Weights of a small GPT-style language model, trained from scratch on English Wikipedia.
Size: 12 heads of 64, MLP 3072 tanh GELU, vocabulary 32000.
Architecture: LayerNorm before each block, biases, tied embeddings.
Training: a variant of SOAP for these matrices, 706M tokens, 5388 steps.
Each number is 500 + 25 x the weight over its row's rms, rounded and kept within 0 to 999. Layers, rows and columns count from 0. Numbers have three digits each. The size before them is the row's rms in percent of the matrix's.

# down: layer 5 MLP down (transposed), 3072x768, rms 0.0295, rows 751-850, columns 512-575
# up: layer 5 MLP up, 3072x768, rms 0.0295, rows 752-851, columns 512-575
down751 099:516537460534493479541515474485519515475499481488479502490515525523493485479492593490481481501525535533494518485474516466484528485470486474488488471489472457504490535523453485484487502509480491
up752 099:487510481439500497487522480435485482504509473449500515502544534492515472454498487493496511518528518499532537544511473534539540530494479487497521533479523485513469479461474446512465545466507501
down752 095:504471482549506530497509509554574534491541527506548494481495512515473526496499533513546471543456474476545516510468495508473487475485465492507482491508493515437532517510487485465530496481475522
up753 100:492487509510494470497529517480506473462455519503487512492500495479513489489500521509547484503488459526553501528532495517488516506534513507479567518528532445520476493536523526497458508517532483
down753 097:500459550510514482508493509524520548489499523518486525513504510518510504431519470468468533494504487484514456513559481495471472472528493471526475505484492484536482520476503465499527500490483436
up754 098:518478480524488512522530518461502505493458488509491510472484469501521493538488501517508529480512492563513478492524519498512482491458462465441509490514492520532524516515522517475495528489498480
down754 100:471520484495489481504497505504548504529473488471430525466502523503511487519471492510558465493539524471499499524485497512458503501469514532477498482498510455471427493541506525491494486509492519
up755 098:505474512453509516477509476526525506497456510551469480543410481488471543499534490507480513491487500493442507507479528496467568476498498534502526514484477497458497591492483540550481473464493513
down755 102:516491488480430496494471546507454486545529493500486457530470480474492505510528497459478492488503496472508533486437500522505475534486520506537486497482501527454490525518478505474495513498495459
up756 110:513473499472484484462512547505538507498516496453516486530522493513483525479502505515526535499544506519503470464469506490490501539499531493505493513508554499517514516504505474487483514527563457
down756 102:493526498476446444499509514524524537507526505473567441448497510511484498492490499468468473518516454494531500459487521509493503536511482502504492504504487494492506535513510433494535522528459483
up757 101:502514524523504494508573532530495505495537433485488475487491497495492500473512486480464488482515469528526483477472490494506553490476457536537532504493473477476513527476487488472510478503489485
down757 094:506480485477508491471519465508511501532463469450528514537530503502503470515466489480474544516515503524463498495535456511471517498500508542499515513481500517498510428517515519521485487494535512
up758 102:510516475487462512475520535532479524461526518517500514484480482487478460506514551521520446520443492534478526497507508478521508493524448472511501580433547534525512492471477432533525526514494519
down758 102:488527522499525504514538518542556472514525477479518539531494525498485525502504497476498505487445539506512497505490506475468497488474490538461473521484489495477477564509480542490481451509463514
up759 098:476528489529501521486454492526493491487450498509529520509494509547484492498522525482456511504480506527453516458511516512517468489511527521548468519529524521522485503528477507488507511503507475
down759 099:508535506494519499513534507504489542500496488507520492509523519486544474472506484533479471484524449478482519470485460524461466470499498480502474490462458469493451466515508525499521557530528490
up760 103:491470482483483500491507495505532493535480476534525526467514492509538495482519509503474533483483477525465549481469476518472510507472479532546504516474533484528514517489483476473516458490471523
down760 103:483491525495471489527483526521468457467497521520480482467464532509517521510478516494495526536480495465482519499511517473524507448509498526478515466490476493492483537488527493497482478436508542
up761 102:517500490505535517528489543515552528483533519520490519449450524522519537453498465486498493502477507486475518451471500486521524495523493505505466486528516453478489443431520510508506477452490488
down761 099:508561487502450489456489504511494487527453522469489492435518538515466469499500523513478535498494476489488467446532503507509431493469460495465527528498472473510500514499481460514492456490526536
up762 098:507509487505495498519557477493485499493541484497479461470533461501516504520519508535459485506524554515536484456506490498478488507477522502523486529477477502497491516486526571518520498515517514
down762 101:469460501513479504516488497507506528493515478532501532482467515481503501452518468502489480574508538508517499520500486480470541469532480478520482511503495508540492470499512503569510482515502497
up763 102:516461525503479562492478508478518482512485504490482522509499498522491550472518523465542474539518483552488503514537491524511489523488495455490438488503505492493499521496496498504492482498481501
down763 101:493498487493491465469485451487473515515518500468503535446495525484533487534494521537538463516526513493496469512505530487468511511535485521491472497506516511490468520546519505476504519533490471
up764 104:505476494503488526533505528514545486490510541492478482496516556502515520494464509482498468494473494518515560476510493499533552514461534502486525475544505497560497460480515506491531517489522493
down764 101:498518525547457482509549544509519480500503496446482467473508496489504514479468484519443495479501490465496509511550529477504466500503520477520455499470534502535515527481510515484500483492491515
up765 104:483481455464536496457467480508474441521488491504492539516521531485477493505512496463469482522481478547469500486515494477471471471493526529518462461474498513492521485467511536491481498554487527
down765 101:513508482495444511536467484532523514527486528480503522515441495491538487499505507458478531542514498494518492502487469504529480498491510509516515463529482497496511514536484502501521498504499497
up766 097:522506473495512473460488568473470472508508505494537510506500426453524460491526494501533484487508524469507491569482532531437504512475474497512449466481504475494455531524484520487500493517500501
down766 095:492485518491530489532520481488521463535492539533501462498509548531538504554534491533460517510484508527491467515542510499500443517480513526523492497504479488479509477508514468491511563447509517
up767 097:528506507518512489481483512434493489473502526515471515520490519544499442467518480500491535508469515518539537526514503523529475511490523466452524469505499466496475475510488504525501484508492487
down767 101:476466498484512523477538459503461474485509510527470487503534485493497482493477531472525484529499522508491510505490469500508465434525499457527505503480449530468513538490506482528478506498514512
up768 097:486522528485476482489513522535509503491517511494508543524514523502504524481469523512528511492495463490505519500522535486516479460479486470523532499523495445557500494505489512455532477504471472
down768 101:481522490466484508528510514529475517478537513502490493496494494482544477530454496495524498517518476499546534522554474523519570497487531495528469479504474522488508491507524462553488476523514484
up769 104:514461516486470499433492497528518500511511461491478478551482492468518505486528485501498519512481487520487502546507512464500511506514458501451565512535493482488504508484462466473486496481493527
down769 104:493522478538454520520510505491515550509450571504526549519494482517514477457477485505509507513456494526483535507456458526497478508493539533509488507526468480472555522491506485496486511501532542
up770 107:489480481481509513472504525494488517487536463508504500544516499493426507533513493493524536513482471461501492523518500503494517495485512485491481454549455472493510550494528513511513484515513550
down770 110:448483475495514477534496497503531518533509486518504523514478495503528511517484503484511488541501536497511543542493519551516491546525455517513510486532507459518483527496496525558512538484535462
up771 103:548487512496545507466533509506433476473524521470499473492475488528478517519519500492433558523571501497527472492504495473509517484511496542493479448482534473510509510503463474454520455542511507
down771 097:534516511515487518501496515538579508522436484496514482475484509470475524518506518515502522526489504487540512524506529503491497491475440492542507485543486494473485511481540504439515513504492566
up772 099:520554467497535498485493527482499453505483517513478488508460512509518536519490519507504495460500534537493488488508509563490510471515481500550496537488471526540522486501517513438547517493491504
down772 100:506438504489486498507502507457526494528466510488549489484485536537517487466483507504516506508493475502455520461481517501493499535505583478480510487527496529498490524544473455495475488489473494
up773 099:497476436461530510493504497546488505489507484495493490499527508491540502546549522526499499500519484508531471485476469518543499506542484528493504509476488488490516479483536529521518483508476507
down773 099:511501508510453501518524478505486509508517511480512505515471512505500536528485498423524497540495526474504501520543487494461497523520487500503485500502506517477535493498532512523508493455483513
up774 098:490513499499467487528465489492460531502460500477503490498481486512486524489521492430496500511454505530473507499477465474488512504491541478535450525511496479458532491514453528478467552542550536
down774 096:520497530515481513506505528529491455488530447490526445518509465530502509520453478509484478521532493490473519485495475532489460472487531517492530512502520538503510465560501485482473502547478496
up775 102:518543518517502501482505489487522548500486455504475502485490524519506494534456548498484466463501502488487546502511530462490484528487503513476446513459546486497510530483441495504511516484516485
down775 098:503471512518493511531514487482502511503495501502493502499472489463485464508516467483530529499509469427507505520486495512515495519463495493484470484501468532459488512442526501478490543579524483
up776 104:487498524491508546488504508510512527531480460505484545459482515525502556553559528503508490486470468538513570488469493482505478464497509497501487512509482451510448462467435524533474487519506492
down776 098:511509492511540476450534437520483489516494471477475501478475465500520486442478505514468518510495518473496487515514495508464490492476489491495511477497483520476486543506504491488538536461495512
up777 101:479489517453494492502511527518494545461522506480510486510471514486484544455462521485514496493468502473453493527476498467551512495507547509507454497505509540471457488507486502542510493479527507
down777 100:469531487453509477489461491503482483494493514485453483501487457454517452510573489487512451495470491486505489540521491467502508420483524530503491463522481523488539506503524451520470461520481555
up778 098:542520446486501495481478465539537494484536516478503533507553476487522507522461515510460493448470532532467490529493525495522484453502539526489500490460516527489494490513565499533495521513485500
down778 102:494503526532532481547439495524490501447521456522488495480533512495493517547544510482486458507491439513504487515478454556473458507469490463484496519460566528499499541502468494480477436510467454
up779 095:491498470499498532516508517472502515462521471465441536528531515567497459525530493543527486496526491481532489489475484499470440511509487499437483522518536442479527501509455505458516529517514515
down779 099:513478540503474493476474479483524509500530495492517522490518453484495465488443448489539495516494488490483518518506480510466526499513532469536492542483468496504487459469518528496490526531526511
up780 100:505500484495510501506461495526472505519513527483493526471526476460508474498498534523534472440493520491491567471495462479513552520501512522504499496505527472475503461482486531501481521562512516
down780 101:545537495490515469502487463521472521512489518505471504520529501532482510503543479471516494481491464540466512534499518490507503516457475480491520476518492490468476508478496500460473563505473537
up781 094:547553510516473516522448481511483500528468532488465452492495542489526508502513523475558549509509486500521499467474503500510470509502476469498517490484490513477515511484473513509537512497525494
down781 092:523437497532508512511467504472507462520441476488506507544520530518457535506470491438519503532534493492501508467480481519508485453475512540543535476494513472505486479495454529459474496511515522
up782 106:500505471528532525513525514512506525537477489526477499526517501531514509473487573485507508508501499504497455503511527471488495482459469528553482515495546506447502498474486526516498488535443520
down782 113:507519504495524491499486489521471475472477440437482485510512520495448487444511530522490520480503545493486508538511536547519469490503503548494477487475515466531507530488534473550473495509496513
up783 102:516523517495475447507506482523497523508551511484476467518532470536501522532483530503490513502491487540484473498495457504489503500449491502485487486490504453506489530497415459474482518477507544
down783 102:514481488529452497503503480494542486518497514494498513485524507478510511512509514472486481500476497502511472530503470530491512492459503470504461480492492514514474485508503503501503477529498561
up784 094:522558486504536550524502543524536500493492498487497518496522507513497516537495461518507511521491467488466507541467517522494494493513475528521511517501446509480504467456490491460503461512565557
down784 095:505540515505517477487527474538478493440477483530528521542510505504493499561515525507569484443526527510495524473501525501503492469512452494490459470500496466541511497509551497463470490497484479
up785 100:479523487504486499511470507496504502472530535485463463476472534481520516505521494469504496427518503499530510534523502521484522486511480528529503471518509514521448524507498447436539526550506497
down785 101:506480533497484518486484484493456513487470511539518553480448564502509460523449520523479523528518486471522504544548562513489514494523540522497481490482511491498494544531510513490507478519526524
up786 098:554473482485497522502539510513516492503491517503451506514489501489520460494515468491446497523509520523483470505498488526507503473519524501516500505493496500465451483529480477519497524467465500
down786 095:476519504528505500479501505494527507491503464495507445464496504522510509526503511511518530513474519524542524532491466520557539516476513475496470465472508463516481551522491491458496466463480510
up787 113:529530524525500512493510495517487539500457481476520552538516493508525480506506451472488467517514488470455490476484502481470499493450513530466519509470504530490469458504506499513510495470503492
down787 109:489569518520529480554525474511523501504469490485471517519522539508524519487495502491509519524506504533452489500452491492480499466473510531467469499511481506486518522526514493493518473484467499
up788 095:511471509495526526472496510471515493453447541518528500510463492481502510499473491525522535486494509509528522508479464466466514474489500487436487495494515458467505447498505476482544499502495464
down788 102:516482462504520533552476534526513461472486495530534511491480518521524475528494481489498514491519542511527517512502493522488495519504445492486489459528471482482482478433514526502448511465521457
up789 106:506494505526491514515492528472498516522441477562519558525556477492472542504516503562443451490488503506495427511479428558472470467493506514488516532497497536493494471533463474536502484497449441
down789 100:452513518477533524496532483542498516513517466478485517479544533472471505488478496485509501428520516524499497507529488503528500496504518507522499504482499515537517533535534473491551511476488521
up790 099:493503468512484480503511510542507511494523482565477496511479512447555461507515510506474434552471531486492498471453537485458510473501513517492487492534464457546507532536502490506518480512459517
down790 099:453495521480551505452473505466508488485492469528508521458493492501489570499502563542525523504477534501471484517469484535501491482480515495464477493514479476501483498515491504506532463476472495
up791 100:485466509488485466573478489487494532504505473500514488518526565464531500519520552519514445507530573480537507534515475490551496509488496535510496507515501500511480504531513521486543525506455517
down791 100:517496529479489526511445520519489506506522513499553522522485486458517496517501458496517523523514511508518549516512494460449467484455540501492433461510513453482487526482467508449525482449506493
up792 099:502480532516497502473532519502502482487506496520530479493471495488441520509546532466524496484511493500513497481544524501511458498510528516529498476486490468506501517483500487497506533453488507
down792 094:514502469480552509469500438508495460500538486494492538538479489463494542519497538509499506528521504461458496504496479483507496503513494525488464466534497521474503491480503513485509439557505464
up793 095:510522497473550500512544472485498491431527487517545518525481498470508450525475522496479479485531504487455485515537492488515571499545510505534509504533468461507495538505471522482501526518495455
down793 100:449516514540484532486502494472505514512479489479481466482508469507499458509534505490474504466488495505510482491471468470515515502515527537488514494477497532482469509519451518543508520450520508
up794 102:453502493499531486523526512509502492502440518559506500489493459479520498477522506514504534491458509479499491468455496523489502517493516494543497483500540460500489511513493497460446487485512533
down794 097:485500569482483453509486520444533499474497533467519475522495474510479469484520484482526516516505495498465531529451503515531513509492492503493494523477548470540496505482540509481510508503490508
up795 095:495505463512497504472472539452542482530496486510432510538512530495542496526532501519530522499520485484504481504454515506501526485511520503509469526510514510494480522504502495456503477438522529
down795 099:528506484541497527544498473477463523459521500489513474496501462484495532507457518498504492501479498508455500486494548538494484498496544471510496516504498508521523479475458476531505502498488471
up796 098:471491513513508521479514518468510510496487506514517520514471461522498440489495524445446539534512480503448472503484479466477501504528491511487562529556486482523473505543489459494455499540467502
down796 101:495489525521483481487488518499472507480493487486497526511470528517545500518465501484530465490534511501473514473507479508493559520495492491502509532537476465497452550532535522491521498510517473
up797 099:494540498489488537506493528514475502512512507546477465557544503518450495449494490449511533453485527504474461480522498548473504493530502535504510484479479505511508506513539556498491471529474502
down797 100:521473474505493475505461449503497465525484509486506504465513476515482492503506538471517510537479498516552504550482501526487503476442449466489503498491457529469504483529506527502490491501481523
up798 103:453480444503518491476516523535484541451489517497446503496488495500474507557559552493490493478505497484509473490549507495531523487484540472504509511498544470454513500500506496506532489498509505
down798 100:501476513483512508447415470508477474512490498515477483468527522524490544459491473521520511488544465496463478452516513515501478544493502511508521527512540519486509499514515500501451504492549465
up799 099:508494473477481472482536530473514494501483499490549476534504487549558492502471478477541445512525473501520473520536510504448470505480514527521493532453501511486525487494517521499540484462510510
down799 097:454503488501502464483497502525474465534472521499475501492512477476482508497504518510533505492473525485510508474528479543496528524484433493459542461521513493466466492509492532523521492509493503
up800 102:480550454510512491522521467503513472494464514494462448485553443476444449443504477515471485490517503508457462513528499469491485512494492456499568427461516507530522499482539536492453491490540526
down800 104:507498499460512467474494498441471524531499486485505505477493510495501512493499507501482496521522541512511528502508499494507485500465493486512457484523486515489503481522547518510444497479519470
up801 097:552508496495451498513493509516519515512500495456506502524508459507478441490479548465451486513522486549531504501482542530468462467507492471465518475499544517495492503520522470498506501490516466
down801 096:520501470543485523488541535506470512538535488517513482538485503487526512535523486449473514503532518509485489492469514522528518486499485453534486499522486502520522457558500517487523533504522534
up802 096:464479484536499502541523484497497501493473468523479513504475468473482506506492512497501472530523463519504482469496526488518487459490536484516496476511505511519505467486507493495487482475519494
down802 098:512513510493523517521532527494490485486527491455484475484558507493489501513486496500492495455507542487508455490513489497486437489486514523491458487455529479492473439544520474431501505516461502
up803 099:469475521473501480469483518465486480479459497553496448504497491494489536519512530486479497470531522500517523457517481452488490497507486501497548475498503492554556506502474490486548470455509489
down803 100:490522468447421522515510529481458481486501511492502508533491461497475499478518466531506494542471471479501431498496488506535504494493521494513491524501504466475507477498556481474479490457500495
up804 114:465487486510511510531479516536513484504466483475503492488491465498559532498510529475488521480472523484529489441485497537504531483500507522472520523499507534528535500545506553520498492503472506
down804 117:464493476518486563540473490499501544501493519538534465478494547489508491495475441471478490492473497513484497474514464533522491518493534548487466503542466486531537497504506513452485497489496473
up805 094:473529529503505510515484516464480548501502486504532526488522474519463475506486477473502489494488513510497500509505470505467523472524465458470477483489473516521497444515464519520541536496538485
down805 103:543489469498541467471513500520547520521510495517496514511495489480516462491499540534489530503467506480466497499480535498464517502551551551535476536537489460478489480472498518518486498540486509
up806 105:510515521477485512446493524523513500500502533492504467509474447490542466491561500481520503534477523501491466510492472496504508506481530540530520530536531535535494512522490516501516456534467485
down806 104:520511544495484518508485500518504457541496480576486508501470530484479504450480515499527490494489473468498501521505524532465471502476545487499507515469511496526474505504456500505534483527511488
up807 099:514517505519528535508499546514488489496472465507464511523487501465542508510543463510497477442449525478495491498552477518454521502530554491509537534542485527486506514549512487518470487488449513
down807 100:486515530494517511538451479491515511487514496470477462520524527505472517499503539504549504507490469520561517496515523529483515474444483515448478477509518529470455485472516515504507481475505503
up808 097:482532481496496514489502492542555539503495480443520497507491499497507486476519505482488522513531460450528512497551491541509469543498507481507512467540521522505449494496472530497485493528510481
down808 098:491509489527496513536483517536478523494476470471487512508553547519463481513518517496507512523461482475524504507526536487491480511482535506506514486516466524510483480488515505487458507456507456
up809 101:524446501467502463476533527504491496499489541476468466496467490493493532506493512519488523449456513456496516506457484496485526464461493509506489544515498475500461516435531528503518476493515471
down809 106:546495456473515512479471496534510504474555443513482478499546528503502445509503519493503500508456499480454512493507497514495509513506533510502460503542491499476486505508498478503490515503529538
up810 105:519497491549490478495502531512500522518495470507512497507485507477541499504512579549503493441520486500467476489541519522510515535463480494545494514567512525551495499493506478486495485482493479
down810 098:489508489499525501489482503435488458510514461483514514494474506483505515491560506480491517483471506460532517500455473461513535516497546491500496494446480487470530525525470508514547488504537517
up811 094:453523485495522474525481519536532513503487527555538508486467490510497472504510476515483498530492512502477506468540518519474476482501468514524512496506491498484485469452476497502507513451523513
down811 094:478518497479493473486535491488508524471547486501453466496518466493505521528522515517490503474533535528513478548483519516529501492509474500474497514449493465519495545520521510524528449521447471
up812 098:491501517495487459527465480497492509501482531520513548507491534460512514499479527507450522551527499504517498525531483468493506479450473525490442495490510505478514498492512514533503492470503522
down812 096:512466482492501512505494520483508557455521494476471479481527514471468505474486473520522498512506503489539503511468492531476479513543492488496481500527515486492494446518427511504500516522499499
up813 099:494519528517486548529512534477486505511473513523490523530438489496490505474486500540456505490501541508455494524479528493467519525506497498516497496524534502484506534492458458490473466526480508
down813 099:491476518487447519466502496555481512491556480442498472504517483458543520502524512501542528531518551513510541529548486497507506501481480494491541506551470507487501474479484567491502430558493467
up814 098:529543505470518513438521460463521490453494493559530505531480442469535496524522512509503489522548478490509488536498481459499530485531514524501515499458493494512516533493482482481479501537493564
down814 100:540516486487519493466500535490536475437480515506571561551478498496513548540487503504454484482490504556481452533519524501521501501461483478493493432492504495497472472494502509522469554475507512
up815 096:537563483487502476495530509522508515510510495514483498512485467524504519519501512523497486528478500473504493496486496491516517469491511470472516540513437510487489492456485516505490527501484495
down815 096:499491472534471509517483488481487530493433494484502514495474537511453466487539529458506459492490527547506512515511534517517481482509528491546479483545497479507448469500510505555457492466468486
up816 107:531504443490487539506508513489491506488535539510504525526511494495534554514530464494492495500513473494532539542567509506468487482498487488509530539530516561520513486512487524502511518477486483
down816 102:520522433494502515512515522503515511487486472500463483484532495516522498486513504470472527519511470489522534492459485467552536524502497534469524494495467520494540522492492494456513481523517526
up817 102:490495513464504488465525482551549484519519521513499514518490539491504488487503506514498518483445505514503513449501482532518496512438502520504496521508501519461483538501476486506514507531478487
down817 097:501541473502481454475503504569491496492533476523501506469496515473498497514490505492510470497513529473525433517495528521501485469520515527496507498496484495463478480520467525461540503467533489
up818 106:506519510502498501482502537504530514495494500494499514461489513477492463471496537470521533461466489474481483466497481506528552513514512491510495499559470537474484497512535547499477542521504468
down818 099:493513524499485494497454450502514503477503496504546530510487465484521491505529489481484543475467478507508510508483528500457490456496487486493453516455539514516502508480523484506478527536476486
up819 098:461521497504507508503528486498533499519443490550495478536497520538490489536512559489471486505480466533491531492549534493489503477493567486469503480532511509508508498477488498522521496526498512
down819 098:477536510533469471476504469500477514467513521507473488524511502489515455495479537432470467491491501522496498521499478436512470491470517509507500540541497502469563521495513509506507478515497489
up820 102:547497492514529536501495493531467502471514491487493478525497553478518476519530490541492540511503463496474522501565518481458512500471512498480504500502467504505467478513479529487549532511543518
down820 100:539478456485488494500439503478482458498496478489503487474480508510452517479488501566460559470512498525508498508518487505509509520522509498487488512527519516476522507514513485493511501492514490
up821 102:508505507514464450524542504481508510458477529485549511506496467531534494501491542493493520449507534489512529492481507485484514481519516465504505495506504476483512514496500462489489479482518451
down821 096:518513525471506496531479523531459453475555480431515498490509455489494543491493499482533501493459525501463493465552494525489519468487520505506491476476475460541513535493486472522484463503497491
up822 096:530487520543524491476475490485532495501536500515476534498468498532527503465519498535505528477492502476500532508512480476449522468524478478453534511454479510514479488565503481553523534524471472
down822 095:504486501506486511521493533541538494491502454460505476502527524522478494504474496540494507543492554449491488491494500510490480553450502509539496482469530482494474480484499530485524516494523526
up823 100:506552499488490527446530507544513464497488478496452514517524468492485524485565481490485496509499494516525483528472456530507534499492514465483514512511453458486503489483470492528492499497560496
down823 097:485462472529469489563478516458493496514492526516501476474480508520538500502488459528530509445539490475518488487483523536498510476484505527488522501483491510489491494510484510461526492512492490
up824 104:492491508535456508454508504522511512506504495514487544517516522479546488521478547473493487485495487503467487516454472510508480546478544464516492550541468498481551542463547461504506438530523515
down824 102:492526467506503503487491513500523495557484488474486533515482463487479508532490464522496542512520502535473462548478527491513527488498530481451481536474494523519498474527514473511455524566495499
up825 092:498462548475552492521445495531483524539478542498511508499503499489510519527442520488447494498532492522498477455511516480475515526567495456474492479475459459501530495557497475492516534479542479
down825 096:490527513513455459456475509496505461477542504538477522536507530448516476518525495479497456498501474482508556474503523509529496437501534541498496517547502471496524501500520496477470478501546531
up826 101:437499501533487508524536460498509519517488550508493485491479483502491514496494484519459462461497516564480504482501519501497535492513518482481489509564461524515505472470501498496478535517484479
down826 096:471488481477463523503468518488484505512476505495490497429460493469473476517497550503512490486513500487456487499523498516511524500476526491505497484497506487493490476541528532526511446528468526
up827 100:503465534466522516513508495510486517508488513529515459515502471507485510523539484488468518496476523510473528496499514497516462512508505518496493485503520492504463495517537521501514488540481483
down827 097:517492496538524520494549500473504459499484506482546490522489474528448468475531572497505463503498540488476479517482490501490519509528468521480477428496475508527513459489526485474489535472488503
up828 099:543502529476570509509483485509521499496522529477455497542513576476525511454485456446513481491515494499507509510525514472537531537561493498465456488503533491488494453482488501516507496455520483
down828 096:526472429507535513522462471528464480467462480529505515471508490499525506451459460512460476505498460523485503453448491495495491497454484536500510524489462488515550514464469523509481490486499456
up829 101:512449529513486518540500534461522474471480501493540534506468481504495525508449500507507528515501486500448502472519495527510539468479496482488474467507495462544516490465512501487495482483505519
down829 103:512500476548498491496473539464465520474524524533497459486505509522469491546532491529495442470497485436499478510495459482482524516507504519486518473488532431495469516513486505508527501518514531
up830 107:484502507523454512509482496516494483487494500468503510487504529499486525498524482498533541524499456478475489456524545497472546504499485537494487532447506477427525485486453484554518495445483519
down830 103:470460538506480499515477459476507514511420475530461502515499518481491527481513465528469550544480516523498512494512507552436485553516457524501509532522474473564525468503514525518455528497507482
up831 100:537455530528485516500483513564467487515531477491544495471569534506524479492472532542486453504528474494486474484500491467517472490467493506473512499528501490521548496469531494509470456538482522
down831 096:477501499489511497496512473526482524502513524519516480499475493507531500485522511489503527486511522482492519497501504481501479483539539499506542515559528462480484507515544523518511529503509530
up832 103:494490510514473515481488471510473515444446465500491508486501462474459498516516530472487471462487530499516472520536430561492474489525502460546557504493468535502459483484514474496537478518464497
down832 101:514451482471498488509485476513485490475503499498482531523475487528500512511507488515503517534494535511496528523510512481489521463494472498505483514482523521508482436472511519570484533540473530
up833 100:506491529488464472509487524485494458519519499548487518485522490512492509497493524472534560485480500466462468475468505472470507483523509501484496537484503523511499527466508482540508485545474506
down833 100:521506491525490479504528539487495434500490469477526520547480479465481514474526492506486488466541417531480507482474485495483506453535540478510512463525544517519527504526582496516470499478492495
up834 094:510467478487459482494507510521475470479496518489480543510567483479489498510487509453487465501464508503518470503526505566503489503485502490520521480538486447510504521474478502504485479519512504
down834 094:500526544530481498477527531498488538497518505536536552497510507502486524443460499533501472541477505510493493495537455521545498500483549526496540525515482470516508476475487499467475509507475531
up835 097:489455479491518477573503492494482548478489449520468506503507491490483451527511494498449470489531482467521529556480476512508549500480505500468521464489461492583486508498480474534508505559519466
down835 097:508511514474507492428500511563509500495486474500521462474526470457514491472462510496535485512503467500499520494466523526515454505488495473540478522542492462521523519501487474475470519485473500
up836 102:517493495475559498477446513512491513526505442454536497514487502509502504499502500484552485508500534489457521509555477525450482471466556542524482503490485503517461523525512466510478513513492449
down836 099:508531525458522483463456525506495471511522462530541496492519517515499511483488494539474541498481495504474501500488499510497501486490505493480508467494528493487476510545476505482490513513509485
up837 103:509552463549521500446452522521468487473508550496500528506496488531516511539507488496502489532531491562503482490500550509520513530459509476508506519473558505504529481478498502498520527483525462
down837 099:521534485479470477483498480506498455504525510553549509487483517529503523479499475507522550486486513486468530485484481474458552498557527504491483512509532543490485483482480519541497444496494510
up838 096:486519446538496492472470520524517514524486441536480481477489518528486475521520564545497512535508481510506498470474510531508538494538503513503553554514518481482521455479478485539527492499494523
down838 096:522489501510491545481494527481497527497513495484535491500510527466524489500501437499508502512508495509483513523448503483510492486454582542467445475527533528507481475480545483513501487498524479
up839 098:528503525478476498505491488524510545502508495489446505475515502534455491518511481502495453504479515490503517496541496495518471488472495476455503472496463534519502516457528485510475485503494552
down839 097:517507478473526502552481530485468508472490514520531519480504467460506527478507521458495531478512501480509512530467501509494502521502520538501475480461538465487504488480456504501523499487504497
up840 102:507540459520484512552485522437491518502494489523472490495497476497532526533488504480513495485490512455482542464517492500466525513516529486478497502495510481468508501517518534488564477531519498
down840 102:499543500545472473480543502537505492507507464507462480499511549515519508494520488544483461572448511480516500484467472495486515495540535537509503459496539515501464506480482482517505461505481492
up841 100:467461487494547528539508509508503512478518515484519538506510527515499445515529493499524473482470501475525485493507482491517521491502539503505472476500445487439490544533516547506502458454491461
down841 096:518497506524522525484531516503467491470512479461498532523417486500489513538486504483470495482504521505507482491452501489547486509497485523507495463516478468491456478544511536473496488507495495
up842 098:510475469456541450467501479509472489491518502476496502516526516489510512517526497463513511474443473503521511532516446496512507481482521499509478505493501474466491499514503495498481525505467528
down842 099:564496486515474503515476497494498486484544555519484492460511483480537524530517494501502472532475558500498508514488503534451488498482509506498513507527460542498501476505500515483483495472467500
up843 096:507496511528498498486505536492459476478468515487518506508489473493466488520482531507498543526437449477501477449536504505532466501506503477476512484488473460480488548474488487491504480526474460
down843 099:463494445498521515537494512534500501510537521501500483474541536503508502502486490498500492447508541517489509515494461491499510503511466498431520479522519491488426524517529513495510515501487537
up844 100:504536523529475468473506503470526500499448457528530502469517481500513495489483551529516473524481509454494509545514499518495458500522497527464488485495531518507497495538443471537527470513527502
down844 098:489477485462473497530493502542555514488499490465507541502519492478502474507477501517499513506479483506511496490521461526510507501495490454512523463507468471518495472507484490494513506464498503
up845 103:453531517509515481513542483564515479478497484547481466486537499520518517466489520533470501522501523490458516524503438506506492481489534507498514512516460473499483517515510508554539472491483545
down845 096:470534458490520476500443519552484500517488510433504473526472521497501489502483453556543504513518495515472527515514462551510515529476496473474477507490504498468479521483512511492507496472488481
up846 102:491525536511483510539508523488481561516501555464483488508471514495514504522492538507501517487474519493540529491516496473532501516495488513494472473534489556507497463521507506540501506530489533
down846 099:522502520470547460516478516499526510490532497484559517511541488512488481454539484463577537448469490496489480492516515510458552495517519494478502480561540487495469436533512518522485483500495509
up847 098:497502461503499460477507483514454506448492510498445564510539498460458468485462501452496459457526493506501503498482505482547507517473508476517516486536501473482525540486505505474487515520473469
down847 104:493534539535513505514502492517503516528490513510465513480510469481506520529543506474484492512521501515494466491525512455434471480491513477512501465502501492538502510541492478529480484512463453
up848 111:502549517519504449545531521502534519499504498489496486464478513502505457501522482486485488453525523516528509479511461523457495475520502501532515506461484464509490525518508506399492450489493507
down848 104:516517507473445492511498480518499541512555467528506519478515497516523538509479541517475512542501534484462553472479478515493500512498526545512561505523571498495513465534520508513499516536513513
up849 104:515523492563517498535517524526477464526469493527489499486526467500472497529482499549480439522535498506525487468498477490461511484437497493492501538505495503524525510465500505492506515425485522
down849 101:514520501482461506505489503525469461487500498521525491533472494500477530500465477469491519509518449452489492513464521517486512547510525496517508456466519523533497510484489496460485515504520527
up850 094:466439539521497515500532506539520468509482496506499537466485503477507525504490471535475501507493510496519452583518515525495532508546513477532515481547482465514487479500493544561499487434478500
down850 097:536544488519524439458502506541464531556528512532496496519484516503456486460475542487548496496451510489498477504500496516469466535498490512480434491489501560540489520553515512434506486561475503
up851 105:491497525475554511485505508495474498534446518506521528533527511447451444493506495440520486442504515523474529527514522451463503490533513559459489499519452535466518506432488475463487490493466486